From a checkpoint of a small transformer trained on Wikipedia.
Architecture: RMSNorm before each block, no biases in attention or MLP.
Each number is 50 + 10 x the weight over its row's rms, rounded and kept within 0 to 99. Layers, rows and columns count from 0. The size before them is the row's rms in percent of the matrix's.

# layer 3 MLP down (transposed), 320x96, rms 0.0505, rows 119-155, columns 0-95
100:45 51 46 64 58 48 56 46 40 58 46 42 54 44 43 38 35 50 55 47 36 56 72 48 53 37 48 37 53 43 27 70 50 15 50 59 64 55 38 54 51 49 45 67 58 47 51 69 44 51 56 49 53 55 46 42 46 57 38 54 45 43 34 40 44 49 55 51 45 41 49 38 57 53 65 41 55 20 50 52 33 48 53 43 52 36 50 57 50 42 64 39 51 73 43 54
098:39 59 44 46 58 45 47 46 37 52 59 54 60 35 38 45 47 40 67 40 36 37 44 48 57 47 49 52 58 44 61 56 52 56 53 48 47 50 70 72 51 64 30 32 48 37 40 50 48 25 75 74 57 43 52 34 42 43 40 32 48 55 55 46 44 63 38 42 57 52 43 57 48 49 44 64 59 49 45 65 45 41 37 39 45 45 58 50 39 55 58 58 42 42 32 52
098:30 55 39 53 52 54 45 38 58 30 57 60 50 44 30 53 47 40 60 44 62 32 40 56 51 48 57 54 57 67 46 61 46 63 45 65 67 55 32 32 53 53 54 68 69 46 54 30 64 37 41 57 50 72 43 55 65 39 51 54 69 62 50 48 50 56 53 42 39 44 52 43 65 44 40 58 44 54 52 41 64 44 39 53 56 36 49 44 40 36 53 45 40 49 51 48
099:34 53 51 46 53 47 33 33 57 53 55 52 59 39 57 49 53 53 45 45 44 64 53 59 46 43 35 60 28 33 39 53 62 81 43 57 48 59 46 39 51 38 64 65 56 56 52 62 43 67 38 53 52 42 50 48 52 48 46 37 50 55 34 66 54 47 44 59 52 41 54 54 55 67 62 48 54 36 55 52 59 42 33 66 59 43 62 52 26 57 60 71 46 53 62 54
117:61 44 50 60 40 52 57 43 44 36 59 26 60 54 57 56 54 68 62 50 50 41 62 73 47 56 39 46 57 58 48 51 40 66 44 26 42 46 52 54 54 53 46 36 59 62 48 62 49 54 32 53 36 50 64 46 47 44 53 54 56 48 59 36 71 43 47 50 38 43 57 43 54 67 54 58 56 56 65 59 51 46 31 45 47 59 62 38 62 69 52 66 56 30 46 65
096:42 59 60 60 45 51 64 51 73 52 44 53 43 54 62 48 43 40 43 42 52 33 48 51 40 61 47 51 28 43 63 63 63 46 39 50 58 38 59 59 18 45 62 46 48 60 51 58 51 31 53 43 30 49 54 50 49 49 46 49 34 50 42 38 42 41 40 33 64 61 42 29 48 47 50 48 26 41 55 46 44 53 42 49 61 47 29 55 42 36 54 51 50 47 36 46
109:49 49 35 59 49 42 58 58 50 59 53 55 44 52 37 56 51 53 40 45 69 52 35 50 49 69 68 27 42 53 50 54 54 61 67 56 57 38 52 45 42 20 39 44 72 53 53 61 52 49 55 39 40 43 54 60 64 40 40 67 39 60 49 44 58 53 37 49 55 56 59 54 49 51 34 41 51 64 49 49 40 57 42 49 72 68 50 40 58 37 38 48 45 61 42 65
097:62 52 62 59 51 58 67 46 29 54 32 66 45 56 66 43 40 44 43 51 48 39 40 50 47 49 43 59 46 48 35 45 54 44 50 41 60 37 39 51 38 66 49 41 44 54 38 40 59 42 33 45 67 47 55 52 62 50 58 68 61 36 43 58 31 54 60 46 67 50 34 41 52 36 38 47 42 54 39 45 46 51 60 67 41 42 46 54 34 58 46 69 69 56 61 56
104:45 58 54 56 27 45 79 65 54 45 36 44 39 62 62 43 49 63 58 57 47 49 46 64 64 43 43 45 52 44 55 32 41 51 46 44 32 45 49 46 41 71 52 41 42 41 60 56 51 42 78 43 42 57 49 48 59 47 48 65 50 45 58 51 53 59 47 55 42 60 47 46 48 56 43 44 36 65 37 48 34 50 55 75 47 73 44 55 35 47 50 49 50 43 48 68
100:63 64 39 55 47 41 67 45 57 39 59 47 66 61 72 43 62 40 39 56 45 50 58 60 44 55 48 59 61 56 44 63 48 63 48 54 57 60 52 56 48 47 56 48 52 60 41 52 51 51 44 72 35 42 68 68 55 49 37 58 51 67 45 41 43 48 50 34 36 49 73 52 42 56 65 57 33 63 52 37 35 47 55 66 55 43 64 63 53 52 32 53 61 47 41 39
097:43 42 53 51 59 48 42 66 57 36 49 73 51 53 42 39 31 47 43 55 56 52 40 54 43 43 74 66 50 53 47 36 52 63 50 44 48 43 39 45 51 55 30 51 54 37 53 38 44 60 43 62 49 55 27 44 50 42 58 60 33 53 34 49 37 60 65 60 52 40 48 41 57 61 52 46 43 57 39 68 45 45 70 53 44 47 74 51 39 31 64 53 57 53 61 45
104:45 47 50 45 62 67 54 50 42 46 54 44 23 50 43 48 54 20 50 45 46 36 44 54 38 65 45 60 34 49 47 60 58 43 62 58 67 52 63 52 55 53 66 54 59 68 49 41 69 62 58 59 43 48 67 34 30 56 42 58 30 33 34 35 41 43 57 42 63 49 43 65 42 50 46 52 38 46 46 58 39 52 38 51 55 48 46 51 61 52 58 52 48 50 49 46
100:55 41 26 42 49 44 62 30 50 56 51 48 44 41 78 36 59 49 51 55 55 65 46 26 62 55 45 48 63 57 50 54 33 52 49 62 57 61 50 56 46 45 57 30 34 58 46 42 43 30 42 39 34 43 67 41 51 56 57 40 52 45 66 56 53 51 51 55 51 54 47 57 59 48 52 39 52 60 47 35 45 45 56 65 56 47 54 36 48 54 36 54 31 30 39 42
102:58 63 53 49 63 53 49 42 50 63 62 52 46 59 56 43 46 35 56 54 48 51 43 49 71 73 66 58 52 50 67 55 51 48 36 44 59 49 65 40 53 41 65 43 40 48 66 42 41 38 55 32 48 46 39 66 33 64 55 68 56 70 58 41 49 47 45 55 46 39 43 42 59 50 50 69 49 62 41 60 52 46 48 60 80 67 38 51 44 62 47 46 45 55 45 51
100:55 50 51 58 60 67 50 46 51 35 35 59 41 51 26 43 41 45 49 41 61 29 50 70 42 51 47 44 62 30 47 50 51 62 54 42 46 50 46 41 56 50 71 63 57 59 58 47 44 47 60 61 50 60 49 68 50 66 52 69 40 71 45 54 49 58 62 48 49 41 59 37 41 56 51 44 48 52 39 59 47 64 74 50 39 43 39 54 31 72 51 55 58 52 44 45
101:49 55 54 39 47 42 56 50 49 66 42 39 28 69 38 60 41 53 48 49 45 46 62 61 33 45 58 58 49 46 58 56 60 56 45 57 41 40 44 30 56 54 63 35 37 38 36 50 58 56 51 29 39 40 62 44 81 47 41 49 56 35 45 42 65 52 42 56 49 59 58 58 56 69 35 39 54 52 57 37 47 56 28 64 45 57 51 47 49 45 53 56 38 46 38 44
094:66 41 40 57 46 64 43 40 49 45 55 50 49 45 36 56 37 43 48 58 44 45 57 68 45 52 54 53 38 46 46 62 65 60 66 42 81 52 40 56 45 46 60 48 34 54 61 47 33 66 48 26 40 51 54 48 42 49 58 47 35 59 68 55 63 51 55 61 54 46 32 43 33 39 54 48 47 39 39 47 53 56 38 69 48 45 65 60 51 51 57 59 69 53 65 53
104:47 59 49 49 53 51 34 54 42 35 49 37 54 48 35 34 40 42 50 45 50 61 57 49 58 38 50 48 63 38 54 58 54 38 56 52 54 45 53 29 46 48 50 63 53 64 38 56 50 78 50 63 46 65 33 40 50 54 37 48 49 47 31 66 49 71 63 39 36 46 60 45 50 58 42 51 53 47 59 41 41 52 80 66 37 57 48 40 55 50 57 46 55 65 46 31
115:61 74 51 62 38 68 50 58 22 54 58 58 56 48 38 47 52 37 51 42 55 43 58 46 52 61 57 40 53 47 50 38 51 49 30 36 49 39 54 49 56 59 70 55 58 46 56 41 49 38 47 50 54 75 39 55 37 46 63 63 41 55 31 53 33 33 56 46 54 47 34 41 51 66 33 44 44 49 54 53 54 58 59 47 52 43 27 52 48 48 52 56 57 42 41 35
098:48 60 54 46 56 64 57 50 42 62 54 38 33 35 69 48 55 58 70 46 44 59 48 42 38 36 50 59 47 40 56 45 58 38 52 42 54 56 51 44 66 33 43 43 54 63 50 58 59 50 49 59 48 51 56 47 58 33 34 56 36 36 58 43 65 55 52 47 47 63 62 48 45 57 80 33 61 53 39 53 42 37 41 41 39 24 41 56 52 39 34 57 51 39 50 44
106:48 63 35 54 43 52 43 50 44 57 49 46 37 26 43 34 49 60 58 40 58 41 53 40 44 52 45 37 52 55 62 55 59 53 43 54 53 42 48 44 61 56 45 40 59 37 66 52 44 50 53 51 65 77 63 46 41 57 45 63 47 53 47 64 76 51 48 38 66 40 53 43 54 48 54 73 32 66 70 47 49 73 62 41 58 40 51 40 33 52 54 51 45 39 44 47
093:74 34 42 60 55 48 51 66 52 50 57 41 51 57 46 35 47 41 41 42 55 60 49 64 53 46 48 75 48 48 64 63 53 63 59 33 36 33 46 47 63 42 69 49 44 62 44 52 50 57 41 53 33 41 60 60 44 63 52 53 46 51 51 52 72 58 56 41 50 53 55 53 48 47 61 64 44 46 44 44 54 69 57 59 36 56 64 50 60 51 33 48 74 52 30 56
101:65 44 37 39 49 50 58 41 58 38 38 56 56 42 50 31 52 61 50 53 55 43 51 36 44 42 64 44 63 50 51 47 39 31 35 60 59 53 44 40 40 60 72 43 53 50 36 51 49 38 46 64 53 55 50 44 40 56 53 72 40 33 41 52 69 56 57 49 55 41 39 54 62 46 53 58 61 66 48 56 44 43 76 38 49 47 74 69 52 44 39 40 49 38 49 56
095:43 39 65 53 54 47 35 84 66 51 57 55 53 51 53 65 44 49 44 43 33 48 43 42 31 49 48 43 65 61 36 43 71 50 63 49 44 71 50 40 57 62 62 53 55 36 47 56 52 48 51 38 36 54 41 34 47 61 40 42 50 50 54 49 62 55 35 58 53 47 53 57 38 47 31 48 18 50 43 46 52 45 38 51 47 49 43 48 49 48 45 65 62 46 49 46
096:32 39 49 59 45 40 59 56 57 37 64 55 52 66 58 48 48 48 56 32 54 64 57 49 65 64 51 45 43 47 42 41 46 45 37 55 64 44 39 49 39 53 65 58 54 49 64 56 41 31 46 33 62 35 62 62 59 42 44 61 50 46 38 39 54 48 35 45 25 62 38 54 46 64 61 50 46 70 60 37 50 39 71 55 58 44 50 57 69 48 55 43 53 48 41 43
092:42 55 48 49 60 47 35 45 37 42 48 54 37 34 50 43 49 39 56 58 53 39 64 53 50 72 62 58 42 48 45 53 32 58 56 47 52 48 57 64 59 62 72 38 43 59 64 31 67 37 41 53 27 26 60 50 66 71 37 55 50 59 51 49 46 38 43 62 47 41 48 35 56 60 46 54 46 57 48 51 55 51 43 54 55 44 62 61 40 44 42 73 46 47 50 53
092:47 49 59 36 63 45 49 42 52 44 39 50 53 57 68 65 61 81 59 49 40 58 48 52 58 54 36 54 41 55 49 49 50 50 47 37 62 59 56 44 52 60 55 54 41 39 55 34 54 50 57 43 67 59 62 74 45 32 64 50 44 57 36 64 54 46 47 65 52 59 54 59 45 54 47 50 63 62 51 36 32 29 24 59 52 51 37 55 40 38 54 49 63 51 45 49
101:52 56 54 26 56 39 38 41 55 53 60 31 44 67 60 58 50 46 53 57 59 62 50 65 63 52 56 70 52 51 56 45 51 59 56 39 47 56 45 54 43 50 42 47 55 44 31 47 45 53 76 38 26 43 41 63 56 52 41 43 55 43 55 55 59 62 62 72 52 60 50 39 44 31 49 44 52 41 82 44 53 64 48 53 61 49 56 55 46 60 62 52 43 50 52 41
098:49 43 56 57 54 38 33 34 54 54 36 46 32 37 43 46 49 33 49 60 54 54 55 41 26 68 29 37 53 55 62 45 49 42 56 66 62 52 52 58 38 56 64 42 45 58 49 31 54 62 42 58 54 45 47 52 45 57 53 63 42 32 57 46 53 49 65 45 70 56 71 52 38 58 52 69 64 56 38 62 46 49 41 55 52 39 28 51 52 44 51 59 50 43 45 53
097:50 30 64 39 28 50 34 52 53 55 56 56 43 50 68 50 48 51 46 62 46 53 49 36 44 53 61 42 37 45 40 54 41 47 57 42 47 46 59 62 52 43 45 70 61 48 54 63 38 35 42 52 60 60 43 59 44 56 54 52 61 56 57 48 46 71 63 58 50 45 54 54 38 63 42 47 58 66 50 47 41 57 14 51 55 44 45 36 48 48 44 44 19 37 42 49
104:45 52 54 60 55 26 56 68 51 35 52 65 53 60 35 47 45 50 45 40 41 51 47 37 46 44 52 61 73 46 41 57 43 40 42 48 45 51 56 40 37 46 41 46 45 49 62 35 43 35 44 34 43 49 54 55 44 51 53 53 37 41 53 55 44 54 30 47 39 22 54 40 60 42 51 44 45 50 69 63 32 36 36 60 33 59 50 57 37 44 56 55 59 45 31 37
093:53 56 60 51 51 42 37 48 58 58 47 60 56 57 40 35 59 38 47 53 43 35 49 62 71 45 45 74 35 42 42 50 68 63 56 45 48 43 54 54 63 64 46 44 54 64 65 61 68 61 46 47 45 48 50 54 70 46 57 43 43 46 42 51 66 46 28 48 55 58 60 43 31 45 44 41 53 64 57 50 56 51 42 57 56 50 52 59 52 47 27 47 76 33 38 56
105:45 50 38 46 35 58 53 67 56 42 47 41 54 71 50 41 64 53 60 63 51 68 62 57 70 42 47 49 42 46 62 50 55 47 53 46 53 45 58 46 50 53 45 51 64 52 68 20 45 64 49 54 55 59 51 34 59 30 46 45 56 59 58 54 31 45 48 40 45 47 65 47 64 58 62 33 43 58 53 61 50 50 68 66 69 60 48 39 66 44 58 35 57 55 49 53
100:51 29 19 35 43 36 47 52 36 50 61 61 55 57 40 58 51 53 52 49 62 49 57 46 66 52 51 72 52 35 53 67 58 42 60 48 41 62 60 60 64 43 54 67 33 52 55 43 51 55 39 45 46 55 45 48 59 63 57 46 46 39 53 44 40 40 59 64 52 53 61 60 52 47 34 50 33 44 62 47 39 52 42 34 34 29 44 35 51 46 54 56 40 53 40 43
098:50 35 50 63 46 61 50 52 51 54 50 32 50 58 56 38 50 62 39 43 40 64 58 38 30 55 46 54 71 64 64 46 29 59 32 68 62 45 54 47 56 62 45 40 55 49 44 52 44 36 62 57 58 46 53 52 74 51 43 42 60 59 31 30 52 62 58 48 48 52 51 41 74 43 54 59 58 51 53 48 40 45 51 49 38 50 37 61 53 59 61 55 36 68 45 49
103:43 26 54 39 42 26 51 62 67 56 45 45 46 48 54 71 47 58 49 52 40 61 45 47 45 56 39 52 48 59 39 62 50 44 43 39 45 42 46 42 47 65 51 53 56 41 55 47 61 40 63 52 38 60 44 45 43 60 41 56 72 56 54 45 34 40 61 62 44 51 45 63 55 45 54 50 49 67 18 63 42 68 50 61 40 62 59 51 43 52 67 38 60 63 40 54
102:40 74 49 61 50 69 52 38 56 38 54 42 49 52 49 41 58 45 61 47 42 38 46 55 45 49 39 55 58 56 68 42 48 67 61 41 48 63 47 59 60 67 51 55 40 39 39 50 51 39 51 48 57 42 57 47 52 65 50 56 57 47 53 36 64 57 61 58 46 67 59 40 46 40 61 57 52 58 18 63 46 43 44 61 35 53 79 37 61 51 45 57 36 53 50 39
# layer 3 MLP up, 320x96, rms 0.172, rows 120-155, columns 0-95
090:63 41 64 45 64 55 41 48 39 63 39 41 51 60 49 39 62 61 65 45 57 47 40 67 52 52 57 55 49 30 62 48 52 68 40 56 51 44 68 52 50 58 35 41 47 54 42 43 21 49 47 35 51 50 46 64 58 70 68 48 38 42 44 66 58 39 48 45 54 38 53 30 52 65 48 35 42 38 60 40 57 45 51 52 38 60 46 37 45 51 40 40 54 43 46 60
099:40 39 46 38 54 48 48 31 42 43 52 45 51 47 43 37 44 59 74 39 56 44 46 52 49 56 49 44 42 44 25 49 62 53 40 62 63 44 39 46 59 48 63 57 56 64 37 49 61 55 26 50 72 55 45 41 57 52 46 64 64 37 48 46 45 60 62 58 51 53 50 50 52 37 48 66 50 54 55 40 45 35 43 52 42 63 28 68 31 39 61 58 61 33 57 55
100:39 59 46 63 67 37 53 54 55 37 49 39 52 41 39 52 65 67 52 48 55 61 56 47 48 51 64 57 64 50 43 50 50 55 58 48 37 52 80 48 46 47 39 52 58 39 49 49 54 25 61 44 56 43 49 43 46 53 56 66 56 51 31 47 63 48 47 42 46 65 45 40 40 59 47 32 44 49 51 38 71 55 59 43 31 51 63 60 69 47 25 53 48 45 53 36
115:55 48 50 48 42 56 59 48 36 40 53 46 42 59 59 49 52 67 55 35 70 31 47 64 42 49 54 51 42 73 44 52 49 59 45 54 49 61 35 36 47 75 47 33 42 68 58 58 39 52 39 47 52 54 56 52 35 53 60 61 70 46 46 34 57 44 52 35 55 42 60 36 51 72 56 64 74 43 61 56 51 48 40 50 39 46 53 42 60 54 47 61 46 49 58 62
094:56 50 59 49 33 46 60 50 51 42 48 55 48 42 75 48 48 38 51 39 63 48 61 62 54 52 31 47 45 43 77 50 56 53 55 42 58 37 53 40 34 55 48 39 57 72 34 46 51 36 48 64 47 59 50 40 58 73 41 57 56 55 56 72 41 52 68 57 49 72 50 38 39 51 46 38 64 54 65 55 45 44 63 52 47 42 52 57 40 63 49 57 57 51 43 62
103:49 43 44 47 56 50 51 65 35 39 44 53 63 31 46 42 45 50 57 64 62 56 48 58 42 51 56 46 54 32 50 53 61 50 53 60 66 50 34 57 34 46 55 43 45 34 64 58 67 68 48 50 65 41 41 58 42 31 38 63 40 56 63 52 53 53 57 35 37 51 67 41 48 57 39 43 36 40 74 36 59 45 58 46 43 56 57 53 64 41 49 58 68 49 48 69
099:67 69 49 69 39 66 59 38 41 45 43 43 52 39 77 58 40 47 49 56 57 44 49 31 44 45 60 51 33 54 45 36 55 42 59 46 35 39 50 73 46 33 53 42 42 42 39 42 63 65 48 60 60 49 54 52 46 55 52 58 40 58 41 56 57 41 68 49 57 46 65 34 53 50 39 49 49 57 41 54 44 48 68 53 38 64 51 60 34 48 40 62 50 55 43 36
109:53 59 57 45 15 52 53 34 39 48 40 29 54 66 60 44 40 52 44 48 47 73 51 50 55 46 57 50 50 44 49 50 54 64 39 48 39 54 49 38 58 78 56 48 41 51 64 61 41 49 63 59 61 56 45 48 61 49 48 64 46 45 54 38 46 49 57 57 47 52 33 45 37 56 60 39 50 62 53 45 50 36 70 70 28 46 50 56 55 35 56 59 50 44 55 61
097:66 60 48 49 51 51 49 57 45 43 35 39 62 42 47 35 70 42 49 45 35 46 45 45 71 46 37 46 54 55 59 40 50 65 69 29 50 57 47 49 68 54 52 52 59 48 47 34 44 50 48 32 50 69 61 50 53 42 40 61 46 36 25 49 31 41 48 33 49 48 46 50 50 57 49 42 55 54 49 43 39 51 33 61 68 45 50 32 44 45 61 62 64 44 62 53
090:39 54 42 63 42 47 60 50 64 49 53 31 46 57 50 32 61 63 44 49 53 42 55 40 47 49 50 53 36 58 33 59 44 34 57 61 65 44 57 64 53 25 67 56 46 60 40 53 54 39 43 41 54 64 62 56 42 60 56 55 64 59 50 39 56 61 40 44 39 56 53 66 52 28 40 60 48 48 54 44 50 56 20 47 46 50 45 66 56 69 37 61 46 52 43 58
109:40 49 26 48 41 36 57 49 54 31 41 41 67 39 60 43 64 57 41 52 57 51 57 54 47 52 61 49 30 50 66 56 43 42 46 52 35 41 48 52 33 37 62 50 38 44 36 62 45 32 11 49 49 66 36 60 56 37 50 40 57 52 63 50 46 56 54 53 41 42 55 54 33 40 52 49 66 41 41 41 54 53 48 50 55 40 49 62 45 60 46 54 52 50 47 42
105:54 39 52 46 47 30 48 38 58 43 61 67 63 41 43 52 50 51 41 73 67 43 46 44 54 69 58 37 64 50 50 50 34 50 66 58 61 51 54 58 54 47 59 29 46 65 43 49 61 56 53 48 37 50 56 29 55 47 52 49 61 51 56 49 53 54 67 52 40 56 69 65 63 66 41 58 48 33 46 42 40 53 63 54 56 48 42 33 55 43 64 40 55 51 55 72
102:32 60 36 53 63 49 62 43 44 37 55 65 60 37 48 48 51 59 52 53 47 46 68 58 38 48 60 42 42 53 57 53 66 54 45 49 54 48 61 54 58 45 51 49 55 57 51 43 43 42 22 50 54 54 62 60 33 53 63 64 47 57 59 34 44 59 52 49 60 17 46 50 49 45 54 71 41 53 48 69 33 51 31 40 55 45 47 46 51 48 51 39 54 77 55 47
098:52 48 32 34 31 53 65 45 36 40 51 42 39 66 53 46 59 49 60 44 53 40 61 35 58 52 62 57 67 55 51 61 63 32 53 53 51 64 35 54 56 41 46 45 58 52 50 43 61 30 33 57 52 60 50 54 36 56 42 54 43 63 46 34 49 64 47 71 59 41 43 46 39 53 50 63 46 64 55 45 50 48 36 44 44 46 40 51 21 61 48 62 51 49 39 34
104:45 53 40 36 48 55 55 32 43 67 56 43 45 66 55 45 44 41 54 69 71 57 63 73 35 57 58 56 33 59 55 54 50 56 46 52 55 53 36 37 45 51 52 47 44 55 42 38 40 35 53 26 52 63 48 34 40 64 46 56 54 45 47 38 70 49 42 62 34 45 50 51 63 44 24 59 61 53 49 54 57 50 57 60 42 30 48 51 40 43 49 61 47 51 46 52
106:47 59 49 53 38 64 39 55 35 43 41 42 37 47 57 57 39 37 55 54 48 57 50 63 44 50 54 33 50 56 49 56 66 63 53 39 65 59 46 59 62 43 53 56 50 56 57 66 47 56 45 46 54 61 48 44 41 59 63 68 51 55 65 60 40 50 59 56 58 40 27 46 31 38 41 58 45 36 38 40 53 43 50 70 56 42 52 65 42 51 60 49 83 66 61 62
108:56 66 49 64 46 46 38 36 48 52 45 59 59 45 43 31 35 50 46 37 53 62 61 56 60 49 49 43 57 44 29 53 58 47 53 45 50 49 50 51 20 42 58 47 52 55 47 45 69 57 53 72 49 53 41 46 48 46 59 51 54 34 45 45 57 62 55 64 58 44 69 41 62 65 51 54 30 43 47 43 45 35 75 48 47 44 46 45 43 38 59 30 50 61 40 30
098:69 53 51 22 41 58 54 42 53 60 44 56 45 64 53 46 39 64 82 44 63 60 56 55 52 52 31 42 54 43 43 47 62 42 53 55 36 46 48 50 48 58 62 40 36 52 58 64 39 47 57 42 51 57 46 57 67 64 57 51 46 53 37 59 38 52 40 45 30 40 58 53 58 65 44 50 49 56 33 30 49 53 55 51 42 40 58 47 41 34 44 42 50 34 65 55
077:44 42 41 52 56 49 53 50 56 37 33 80 57 67 44 52 42 47 53 44 58 52 39 62 52 43 56 50 57 64 45 57 48 56 58 67 56 45 56 48 44 54 57 57 55 31 37 45 55 55 62 41 39 49 31 57 46 57 48 54 57 61 40 53 38 28 47 46 57 41 61 49 62 56 33 67 31 56 65 57 54 66 46 38 54 77 56 44 51 70 57 44 65 47 47 52
087:43 57 54 28 62 43 59 39 51 28 53 53 54 63 55 63 57 53 37 45 36 56 50 69 58 47 44 54 54 48 46 46 35 53 61 41 44 56 39 53 34 43 62 71 46 67 46 65 51 53 44 48 32 38 34 51 49 43 53 43 56 50 53 34 41 60 47 59 40 62 44 55 60 56 50 34 61 47 43 51 49 35 22 42 46 63 43 65 61 44 58 40 66 48 65 49
089:61 57 51 51 62 36 45 32 43 31 56 59 59 31 48 43 46 48 47 43 55 41 47 48 69 34 50 37 42 49 41 44 58 53 46 63 46 64 50 62 49 39 40 46 47 53 39 53 46 53 58 45 52 44 30 51 72 39 47 50 58 40 74 54 55 51 33 36 53 54 52 54 49 43 60 59 64 37 42 27 40 38 67 42 54 43 52 54 62 41 66 52 30 46 67 50
101:50 28 46 50 39 64 45 40 46 70 30 27 49 38 44 52 55 46 37 29 51 38 60 53 49 66 59 68 44 43 65 50 55 42 46 45 50 60 25 61 45 44 52 43 49 54 62 66 38 52 41 37 45 49 38 62 65 46 62 59 38 55 49 60 42 58 61 58 50 58 55 54 55 53 43 47 33 42 32 53 65 42 42 51 50 56 48 45 53 43 35 43 61 37 56 58
101:47 42 66 54 27 53 53 74 56 64 50 42 58 47 49 54 41 59 46 49 61 46 45 49 36 40 42 36 46 45 54 47 64 54 44 50 35 75 55 58 57 67 43 47 53 48 59 42 37 69 49 58 32 50 39 33 48 60 45 45 41 41 54 44 45 68 59 49 35 43 49 27 59 53 31 63 38 41 35 52 51 47 60 39 47 42 51 58 51 52 41 49 59 55 66 34
096:62 53 51 41 51 60 59 62 50 44 50 57 61 53 45 43 59 67 36 65 53 52 52 49 51 44 56 50 53 57 55 41 50 54 52 58 59 44 54 66 46 48 40 24 35 61 56 64 47 53 65 54 43 42 45 41 62 48 29 69 41 55 42 56 68 58 43 45 50 47 23 63 44 51 42 55 69 52 56 26 55 57 47 24 47 32 61 39 55 44 51 67 51 47 54 55
099:33 60 40 57 57 50 49 29 38 46 49 64 51 50 42 29 46 63 57 54 41 44 60 48 70 50 43 53 31 35 26 42 45 44 44 32 41 52 57 64 58 45 59 39 74 48 51 60 52 51 47 47 54 38 50 51 68 67 50 48 48 35 44 38 47 41 72 63 44 50 60 48 66 55 60 60 44 40 43 42 55 45 51 52 73 57 48 62 50 53 52 60 58 47 42 44
098:39 65 62 47 41 54 24 45 37 56 47 50 47 55 57 63 43 66 51 55 55 34 40 43 49 47 42 53 42 48 64 44 55 39 27 44 63 60 58 48 58 71 52 44 51 43 34 41 49 42 45 61 41 49 38 72 52 56 49 43 56 70 41 47 70 43 46 34 46 60 57 65 63 50 56 39 50 56 50 53 43 33 54 42 62 52 55 58 70 35 53 39 38 53 38 58
103:48 59 45 31 66 71 46 25 31 38 47 28 47 46 54 44 50 43 59 59 64 52 41 50 40 46 59 67 52 61 50 63 59 55 44 45 57 69 46 47 33 56 46 50 54 58 44 57 62 45 42 41 37 41 54 49 55 53 40 55 33 54 52 48 47 59 52 48 46 58 70 41 48 49 43 39 41 53 50 49 31 55 52 37 43 49 32 33 41 43 61 33 48 56 40 29
101:66 52 42 52 42 60 61 55 56 40 39 39 36 47 53 45 60 57 39 21 45 33 53 47 38 39 68 58 55 49 55 61 53 59 61 64 48 63 40 50 65 27 52 55 60 54 55 65 47 48 58 32 40 48 60 37 45 43 45 42 70 63 44 51 44 44 45 57 54 51 35 57 52 35 48 25 58 47 45 31 52 46 52 38 39 54 42 47 54 51 53 47 47 69 62 49
106:53 54 47 52 51 57 41 45 41 62 60 65 56 51 64 42 48 54 42 45 34 48 48 50 61 61 49 40 46 44 49 53 37 49 45 48 26 42 59 43 68 63 64 48 82 58 55 77 44 37 42 40 52 53 37 43 48 56 46 50 60 37 47 50 26 41 57 40 51 41 56 40 43 63 41 48 53 57 33 61 49 51 52 46 47 44 34 31 38 41 64 57 34 46 41 41
098:47 55 31 50 28 45 40 63 60 44 54 65 66 70 33 54 57 51 42 58 35 81 46 48 51 42 52 57 48 61 54 49 47 49 58 57 45 56 52 61 39 61 56 49 43 56 33 46 36 47 40 48 57 44 44 48 42 69 60 48 42 43 33 53 61 41 38 30 52 38 37 43 58 49 49 39 52 58 51 64 38 56 61 43 50 44 32 46 45 38 65 61 34 46 53 55
094:50 57 62 52 55 51 38 37 48 49 60 43 47 64 41 39 70 55 66 64 55 48 51 61 67 58 63 63 39 51 46 44 48 63 54 47 68 27 61 63 41 73 66 43 38 45 61 45 65 60 42 54 52 43 57 67 59 43 47 42 50 48 37 32 59 55 38 54 48 57 51 32 57 52 44 61 58 59 53 51 63 56 65 45 42 51 59 42 60 56 35 54 59 32 42 42
087:47 51 56 46 55 44 50 24 47 68 56 48 52 43 52 58 35 62 51 40 44 31 55 56 67 58 44 50 46 56 35 55 42 54 55 30 45 64 53 56 30 51 55 74 32 52 51 63 62 51 56 53 65 51 56 54 35 50 52 37 55 46 63 70 49 55 55 34 48 50 38 44 50 44 37 52 50 58 48 44 51 63 30 23 52 45 35 53 35 50 52 49 56 63 47 60
099:50 45 52 44 30 66 47 44 23 55 63 46 43 48 39 50 54 62 48 50 55 35 46 42 58 50 61 66 65 38 57 59 74 46 47 60 51 60 53 66 61 47 46 53 54 45 54 51 30 41 38 42 51 46 46 51 46 62 51 43 48 56 54 43 42 52 62 45 62 53 54 65 45 54 38 58 53 30 54 19 45 37 48 25 54 42 49 41 60 52 49 67 36 58 61 49
096:49 57 56 65 64 40 42 42 49 43 40 42 40 33 45 57 59 56 48 49 51 52 56 50 68 63 48 43 43 37 66 33 65 38 46 55 22 59 44 49 44 63 46 69 51 53 39 46 54 58 46 62 55 69 53 52 54 43 52 63 40 47 30 61 48 48 28 61 65 50 53 47 51 54 45 47 54 58 50 66 65 31 53 60 48 39 44 63 55 63 33 32 43 48 52 47
114:45 30 69 35 56 53 44 61 56 59 38 39 35 46 44 45 58 41 56 55 49 67 48 41 45 66 44 56 49 50 45 58 52 38 30 33 36 36 45 45 50 67 63 55 48 66 57 50 59 41 51 59 44 66 53 43 47 63 63 59 58 52 46 53 38 41 59 64 49 63 37 53 54 46 41 33 59 56 42 68 56 58 49 63 30 35 58 54 38 50 53 31 48 46 63 57
104:61 58 54 47 43 78 58 58 53 45 45 46 72 49 49 53 50 55 60 49 61 48 50 53 34 75 45 43 57 50 53 44 46 66 53 47 54 45 54 53 48 74 52 47 65 44 39 45 52 39 70 30 54 42 31 61 46 63 52 53 52 49 61 51 59 51 62 48 59 58 39 47 56 39 61 52 43 55 26 66 55 41 64 45 47 46 69 37 60 52 40 50 53 52 48 28